From a checkpoint of a small transformer trained on Wikipedia.
Training: a variant of Adam for these matrices, 549M tokens, 4189 steps.
Each number is 50 + 12 x the weight over its row's rms, rounded and kept within 0 to 99. Layers, rows and columns count from 0. The size before them is the row's rms in percent of the matrix's.

# layer 6 MLP up, 1024x384, rms 0.0493, rows 123-131, columns 256-383
100:50 37 51 26 55 55 52 54 51 44 32 64 46 42 44 54 49 40 46 60 41 43 59 40 44 56 41 66 28 24 42 59 64 70 64 57 59 74 68 54 62 33 44 65 51 60 63 38 41 43 53 23 30 38 42 37 62 36 24 40 50 68 56 53 52 55 54 59 42 59 36 32 42 41 35 31 39 45 36 45 39 79 37 39 50 52 47 52 39 47 54 54 78 43 74 38 39 47 49 59 54 39 23 72 55 58 50 45 50 49 53 69 38 59 73 68 58 64 52 59 54 49 66 40 61 62 42 75
102:43 55 59 48 57 50 72 70 35 46 52 43 46 60 45 57 52 50 59 58 65 37 72 28 61 65 63 66 39 57 26 71 38 47 55 46 49 57 57 45 42 40 39 57 54 35 46 33 35 52 46 71 43 64 37 34 53 60 60 39 44 54 48 24 47 61 26 34 60 50 51 45 59 69 40 51 53 51 48 78 26 31 28 45 48 62 43 47 57 44 56 51 53 72 67 41 66 47 66 32 54 31 46 39 37 64 64 41 44 42 58 34 56 63 52 48 54 59 54 69 39 53 50 47 47 54 56 60
100:67 38 36 56 44 63 43 35 41 29 61 53 46 35 46 45 33 64 59 50 47 64 53 58 55 42 58 44 35 40 56 39 31 39 66 68 43 42 58 56 48 54 53 34 39 59 62 46 55 40 46 56 48 48 37 35 38 35 59 49 65 66 59 43 44 64 21 63 39 35 62 53 46 42 45 53 61 59 57 28 53 51 54 45 40 54 38 34 64 33 43 47 39 31 68 63 51 41 60 42 29 34 41 44 47 44 30 53 41 48 27 50 47 39 57 37 52 61 49 39 46 28 66 51 53 40 54 49
102:23 70 56 50 60 46 51 57 47 77 61 50 52 17 29 65 54 55 52 67 37 50 73 62 48 44 44 61 38 66 57 57 33 52 46 54 61 66 57 43 49 45 21 30 59 61 51 51 70 55 41 62 55 60 34 54 57 37 46 56 66 63 61 63 54 23 47 48 47 51 36 59 30 67 56 30 45 54 29 45 67 53 59 56 38 45 45 64 43 59 48 50 33 58 41 63 32 61 47 47 64 57 38 37 47 67 28 46 73 26 42 49 56 56 27 28 40 68 50 55 54 57 49 79 69 45 50 35
102:49 47 56 50 46 47 56 60 53 58 77 58 59 54 40 41 50 59 58 54 57 50 49 54 52 46 47 42 46 34 44 42 49 46 44 48 44 39 64 42 28 40 74 41 51 43 63 62 70 64 37 67 60 33 59 42 43 44 51 66 43 43 51 66 49 63 69 34 53 71 47 55 50 50 57 53 61 50 45 61 54 40 58 36 44 46 56 70 52 47 43 40 53 63 27 66 69 56 59 45 28 53 48 39 27 38 84 56 24 52 54 77 72 49 37 26 33 37 38 75 36 68 64 34 50 59 53 47
104:58 61 31 61 49 56 55 56 60 57 49 53 34 54 50 47 72 46 57 66 49 64 53 40 43 47 42 06 31 62 55 68 66 70 53 45 26 44 62 41 32 36 43 26 59 46 46 55 54 44 37 52 67 62 78 29 58 57 40 60 48 65 70 71 50 41 32 36 49 35 43 44 41 67 61 78 56 68 65 68 57 43 69 42 65 55 48 51 55 71 54 61 62 31 39 60 41 55 42 67 42 60 52 57 41 49 55 60 44 68 56 58 39 32 58 61 36 43 51 48 63 62 45 63 51 61 55 37
111:39 47 39 44 74 66 50 52 49 57 60 54 52 46 57 51 59 33 48 73 28 68 48 38 23 24 53 47 52 43 54 60 47 61 57 55 62 64 41 49 59 44 37 56 34 43 63 51 54 66 55 42 65 48 50 38 32 33 74 39 54 51 40 57 53 54 51 38 75 38 51 71 33 49 59 53 58 52 35 34 30 48 48 53 48 43 38 36 52 35 68 59 46 47 53 58 49 57 32 52 30 54 65 37 61 47 40 19 54 62 54 52 54 49 41 69 43 41 53 53 49 46 42 43 46 53 52 54
101:61 34 49 58 33 46 41 36 28 41 41 56 73 45 29 69 73 50 54 50 43 59 38 55 38 48 53 60 41 35 42 59 50 46 47 40 51 39 42 61 62 73 21 44 43 68 56 47 50 63 69 62 56 48 60 55 28 32 38 32 48 53 60 49 41 55 56 42 36 39 70 58 45 40 53 40 56 58 63 33 56 30 63 42 51 53 24 40 57 52 61 34 51 68 54 63 62 79 44 52 62 48 25 50 62 60 59 58 44 62 50 47 29 40 48 77 45 42 62 37 58 51 43 46 49 64 47 40
105:66 60 55 34 33 60 55 24 41 40 47 54 46 61 46 49 50 53 54 56 52 39 41 56 63 53 72 58 50 47 44 47 54 61 49 47 29 32 42 60 65 38 60 64 58 62 46 54 28 50 53 60 68 63 35 30 58 57 56 48 48 59 76 33 51 56 73 60 49 51 69 51 62 54 32 60 55 56 58 44 50 47 50 47 58 24 52 53 61 53 65 47 45 42 43 59 53 45 44 50 43 43 51 58 51 51 63 53 23 79 67 53 40 74 39 47 20 47 48 35 71 39 23 47 29 55 59 37
# layer 6 MLP down (transposed), 1024x384, rms 0.0413, rows 123-131, columns 256-383
097:51 47 66 55 44 71 80 39 31 59 48 55 58 46 44 50 45 66 57 47 45 54 68 65 41 58 53 29 58 32 40 48 31 40 27 52 55 59 41 52 55 24 40 60 60 56 68 43 48 65 61 66 42 54 32 44 46 47 59 73 69 49 63 58 41 46 41 53 69 27 48 27 40 65 55 65 50 50 45 43 41 63 38 48 76 54 52 61 48 42 36 54 54 58 31 28 71 43 65 62 60 44 54 27 22 42 38 62 45 50 53 42 48 67 57 52 40 36 38 39 47 33 48 38 65 33 63 44
101:64 51 36 44 36 39 70 58 38 68 53 47 60 28 61 64 34 45 52 36 54 49 37 60 42 75 39 22 47 48 50 73 56 40 55 43 57 76 50 59 53 60 63 41 40 54 52 53 47 44 40 30 66 41 57 38 62 53 57 52 49 44 22 53 62 56 48 41 64 66 47 39 49 71 47 72 39 48 23 79 59 65 56 58 68 46 67 41 55 47 75 65 46 47 36 58 50 66 34 59 62 35 40 53 60 57 36 28 57 50 46 65 53 56 42 58 46 54 52 50 53 68 45 52 42 67 48 52
095:39 46 47 78 54 55 61 61 46 40 49 70 62 53 29 50 53 26 55 58 59 41 61 45 58 43 38 53 50 67 57 55 33 71 34 47 67 55 56 35 52 47 34 52 49 54 60 58 46 47 53 14 29 34 60 68 46 69 54 76 42 60 50 66 37 52 53 37 58 48 70 45 51 50 33 62 68 62 52 46 41 56 58 46 55 39 51 52 74 61 24 64 33 37 31 47 69 51 36 44 49 53 63 53 25 41 41 50 60 39 56 47 44 47 68 62 71 53 47 62 47 65 57 49 52 65 57 57
105:58 62 35 37 31 24 34 59 53 34 46 53 40 62 48 64 43 57 43 53 30 38 64 54 57 39 48 58 46 29 54 34 40 30 63 50 59 42 44 59 33 41 54 45 48 29 63 62 44 45 49 53 46 46 59 40 57 30 40 47 63 66 39 35 58 50 40 32 47 43 36 54 86 47 55 42 50 39 55 46 41 49 53 80 62 52 46 41 48 48 68 48 45 52 44 41 54 36 62 50 50 67 71 67 61 47 61 64 49 41 53 66 56 46 64 50 50 47 48 68 58 45 35 55 46 37 58 46
107:48 64 42 25 51 43 54 54 61 30 79 52 39 58 62 44 47 55 51 55 36 56 44 64 34 59 43 34 59 48 36 58 50 70 37 44 52 80 69 32 44 49 60 37 57 40 55 70 57 51 49 50 34 46 37 44 48 40 56 51 54 50 62 37 65 57 29 26 76 41 34 50 65 60 64 75 42 51 60 42 48 43 51 48 38 55 52 56 57 55 62 55 40 43 49 38 51 46 59 36 52 55 63 47 50 69 44 77 27 68 39 63 27 53 33 57 47 71 52 65 60 35 35 35 55 48 38 72
105:55 51 49 49 74 76 33 38 40 36 68 56 48 38 54 57 61 60 39 51 47 47 64 46 58 52 46 34 47 52 48 38 55 66 52 51 28 51 49 38 41 57 37 40 57 44 44 53 64 55 50 48 44 46 54 55 40 42 40 49 45 59 40 80 36 61 54 52 61 71 45 42 58 59 66 53 52 61 51 54 63 32 52 58 68 46 45 49 37 50 60 50 37 47 67 71 52 44 67 50 67 46 52 38 39 44 33 56 60 54 77 38 47 46 30 38 60 23 60 38 52 34 38 49 49 36 51 51
109:58 28 47 67 38 58 48 65 50 77 35 48 26 28 60 29 77 46 32 32 51 56 43 51 56 59 48 44 60 46 50 40 59 52 54 49 48 60 43 62 68 53 48 57 50 58 45 66 45 55 67 61 53 49 43 40 49 61 69 45 48 45 74 40 45 18 81 58 48 21 61 51 43 39 59 68 59 45 43 50 48 48 58 68 52 56 42 65 31 72 59 50 55 62 49 37 70 60 40 80 69 46 76 40 56 31 55 49 64 46 77 42 74 58 33 58 49 68 48 60 52 61 50 36 58 57 42 53
104:52 55 56 41 47 24 43 46 54 42 61 48 55 53 51 38 38 60 42 42 44 40 49 57 51 37 60 65 47 44 63 54 45 46 51 52 49 38 54 57 65 55 55 64 28 46 30 63 34 48 41 54 29 44 43 75 55 68 72 40 37 31 36 44 11 59 60 51 36 50 66 48 51 50 56 44 42 71 48 77 43 50 54 33 52 57 59 67 61 43 39 45 60 72 35 52 37 45 55 61 55 37 57 49 55 23 50 53 58 57 51 45 56 60 32 37 53 48 44 35 74 58 51 50 53 45 48 55
097:55 53 43 56 64 59 66 64 59 50 42 60 57 49 56 34 53 42 35 78 50 44 68 49 50 50 50 51 59 49 57 59 47 44 32 48 53 71 48 04 36 30 39 53 68 42 49 50 31 65 44 62 61 46 59 49 56 53 62 60 54 38 37 82 50 54 44 53 60 56 46 21 56 48 44 42 74 45 26 48 64 42 55 66 35 55 23 66 49 37 39 49 51 42 70 84 31 60 54 51 33 51 49 37 59 52 44 57 62 52 51 79 40 66 32 51 50 37 53 57 51 52 50 52 65 69 47 63
# layer 6 MLP gate, 1024x384, rms 0.049, rows 124-131, columns 256-383
098:54 62 66 64 41 37 51 37 56 44 47 59 58 67 63 61 84 48 36 34 52 42 57 34 51 49 59 46 57 39 49 50 53 46 59 53 59 51 51 65 48 53 52 51 56 40 60 51 47 55 48 69 31 34 58 58 45 35 58 47 71 42 56 53 26 42 71 63 37 58 66 54 57 49 39 35 34 50 55 64 20 44 41 57 36 57 53 77 50 52 53 38 39 56 52 54 34 27 58 44 50 48 37 59 48 51 54 55 56 55 57 43 56 48 63 48 53 56 62 35 57 61 35 51 39 65 58 58
095:27 68 66 57 68 48 59 50 39 47 51 52 48 48 57 41 48 48 38 74 53 50 70 47 28 58 45 41 40 42 48 47 49 48 58 37 68 51 47 45 65 42 44 60 42 51 24 46 75 52 50 50 56 58 42 57 48 54 35 74 47 35 44 47 52 68 45 65 53 48 56 69 28 54 56 59 52 34 46 31 50 43 42 63 34 40 54 40 41 32 53 58 49 43 35 34 55 31 43 50 42 50 56 48 20 52 44 38 44 45 30 38 55 40 53 44 35 55 44 34 51 38 51 51 48 58 70 49
105:52 41 40 47 69 42 57 51 48 63 25 45 34 48 49 48 64 55 58 50 43 52 50 30 43 47 32 26 56 41 45 47 61 53 52 58 63 45 45 70 68 49 79 50 24 60 49 62 58 42 34 45 37 67 50 53 37 52 30 41 60 56 67 45 40 62 59 40 75 33 50 50 56 61 45 59 40 60 31 63 44 41 45 24 53 63 56 69 54 71 47 67 65 48 47 56 48 49 35 59 51 66 50 53 38 54 49 39 48 50 68 64 52 62 43 45 38 52 56 54 53 64 35 39 44 64 60 42
103:40 55 47 64 62 52 61 52 60 84 28 55 61 32 40 38 47 37 41 45 62 49 52 40 40 38 44 63 30 66 61 50 54 32 58 55 75 53 52 35 64 38 51 59 45 69 34 42 34 38 59 42 44 45 65 61 61 62 58 60 56 61 66 49 54 73 41 47 48 56 64 49 34 52 57 53 79 47 47 26 70 69 44 57 16 60 52 32 53 48 49 47 48 44 41 62 50 37 40 67 56 72 37 41 56 48 35 42 37 27 63 66 36 58 52 70 46 43 50 34 42 45 46 52 86 53 27 45
098:43 48 64 59 40 55 53 67 38 64 43 50 39 70 42 60 65 56 62 57 62 59 38 54 32 57 65 40 48 49 38 60 50 65 56 44 50 46 63 45 52 48 63 47 67 50 36 38 50 39 34 50 63 64 40 49 36 83 35 42 39 69 62 43 59 48 36 51 31 24 49 51 58 61 36 54 66 56 48 51 64 41 57 46 57 73 53 27 49 73 35 64 44 37 33 55 53 45 11 49 53 43 49 57 33 43 55 48 51 63 41 41 43 51 57 47 33 72 41 62 63 30 45 65 78 38 63 61
102:60 40 47 48 32 57 56 62 58 33 51 44 46 54 34 52 79 53 54 56 44 71 27 22 50 48 56 71 48 44 58 47 58 34 76 46 44 66 76 46 68 48 39 64 31 66 48 54 57 50 35 44 56 30 63 56 61 50 55 46 38 52 71 52 29 50 26 66 46 43 43 50 54 63 59 68 41 53 55 34 43 56 39 48 47 45 52 44 58 62 51 69 49 45 46 61 51 39 67 46 69 45 47 63 43 16 35 48 41 70 53 57 56 45 43 35 38 63 45 64 43 59 40 50 56 38 70 61
101:35 53 56 55 63 59 56 44 43 55 28 35 48 48 62 55 62 44 58 70 41 50 43 59 48 33 54 35 56 53 59 32 51 63 44 64 55 38 55 39 61 40 56 46 57 40 62 47 61 41 47 44 72 50 63 46 47 58 35 54 48 50 59 52 41 57 63 44 66 42 42 61 58 43 60 74 60 57 22 52 31 56 46 29 41 60 60 62 80 60 44 51 39 56 42 46 38 61 66 50 52 64 63 59 43 51 31 29 36 60 59 59 49 81 65 62 64 41 38 50 42 38 63 63 38 53 43 50
102:42 53 50 50 75 51 54 79 72 59 58 43 58 42 63 27 33 48 59 64 34 44 71 56 59 53 23 37 50 18 46 37 61 56 62 46 33 82 62 45 50 41 45 54 67 55 59 70 40 47 38 45 54 33 41 73 48 31 43 62 56 38 29 52 39 47 52 52 71 51 45 51 46 72 40 18 66 61 52 37 47 40 58 63 28 54 28 59 29 34 47 69 59 56 35 33 36 52 33 51 57 48 54 41 26 54 36 46 59 51 48 58 58 51 65 49 59 53 53 51 30 55 54 52 67 68 43 84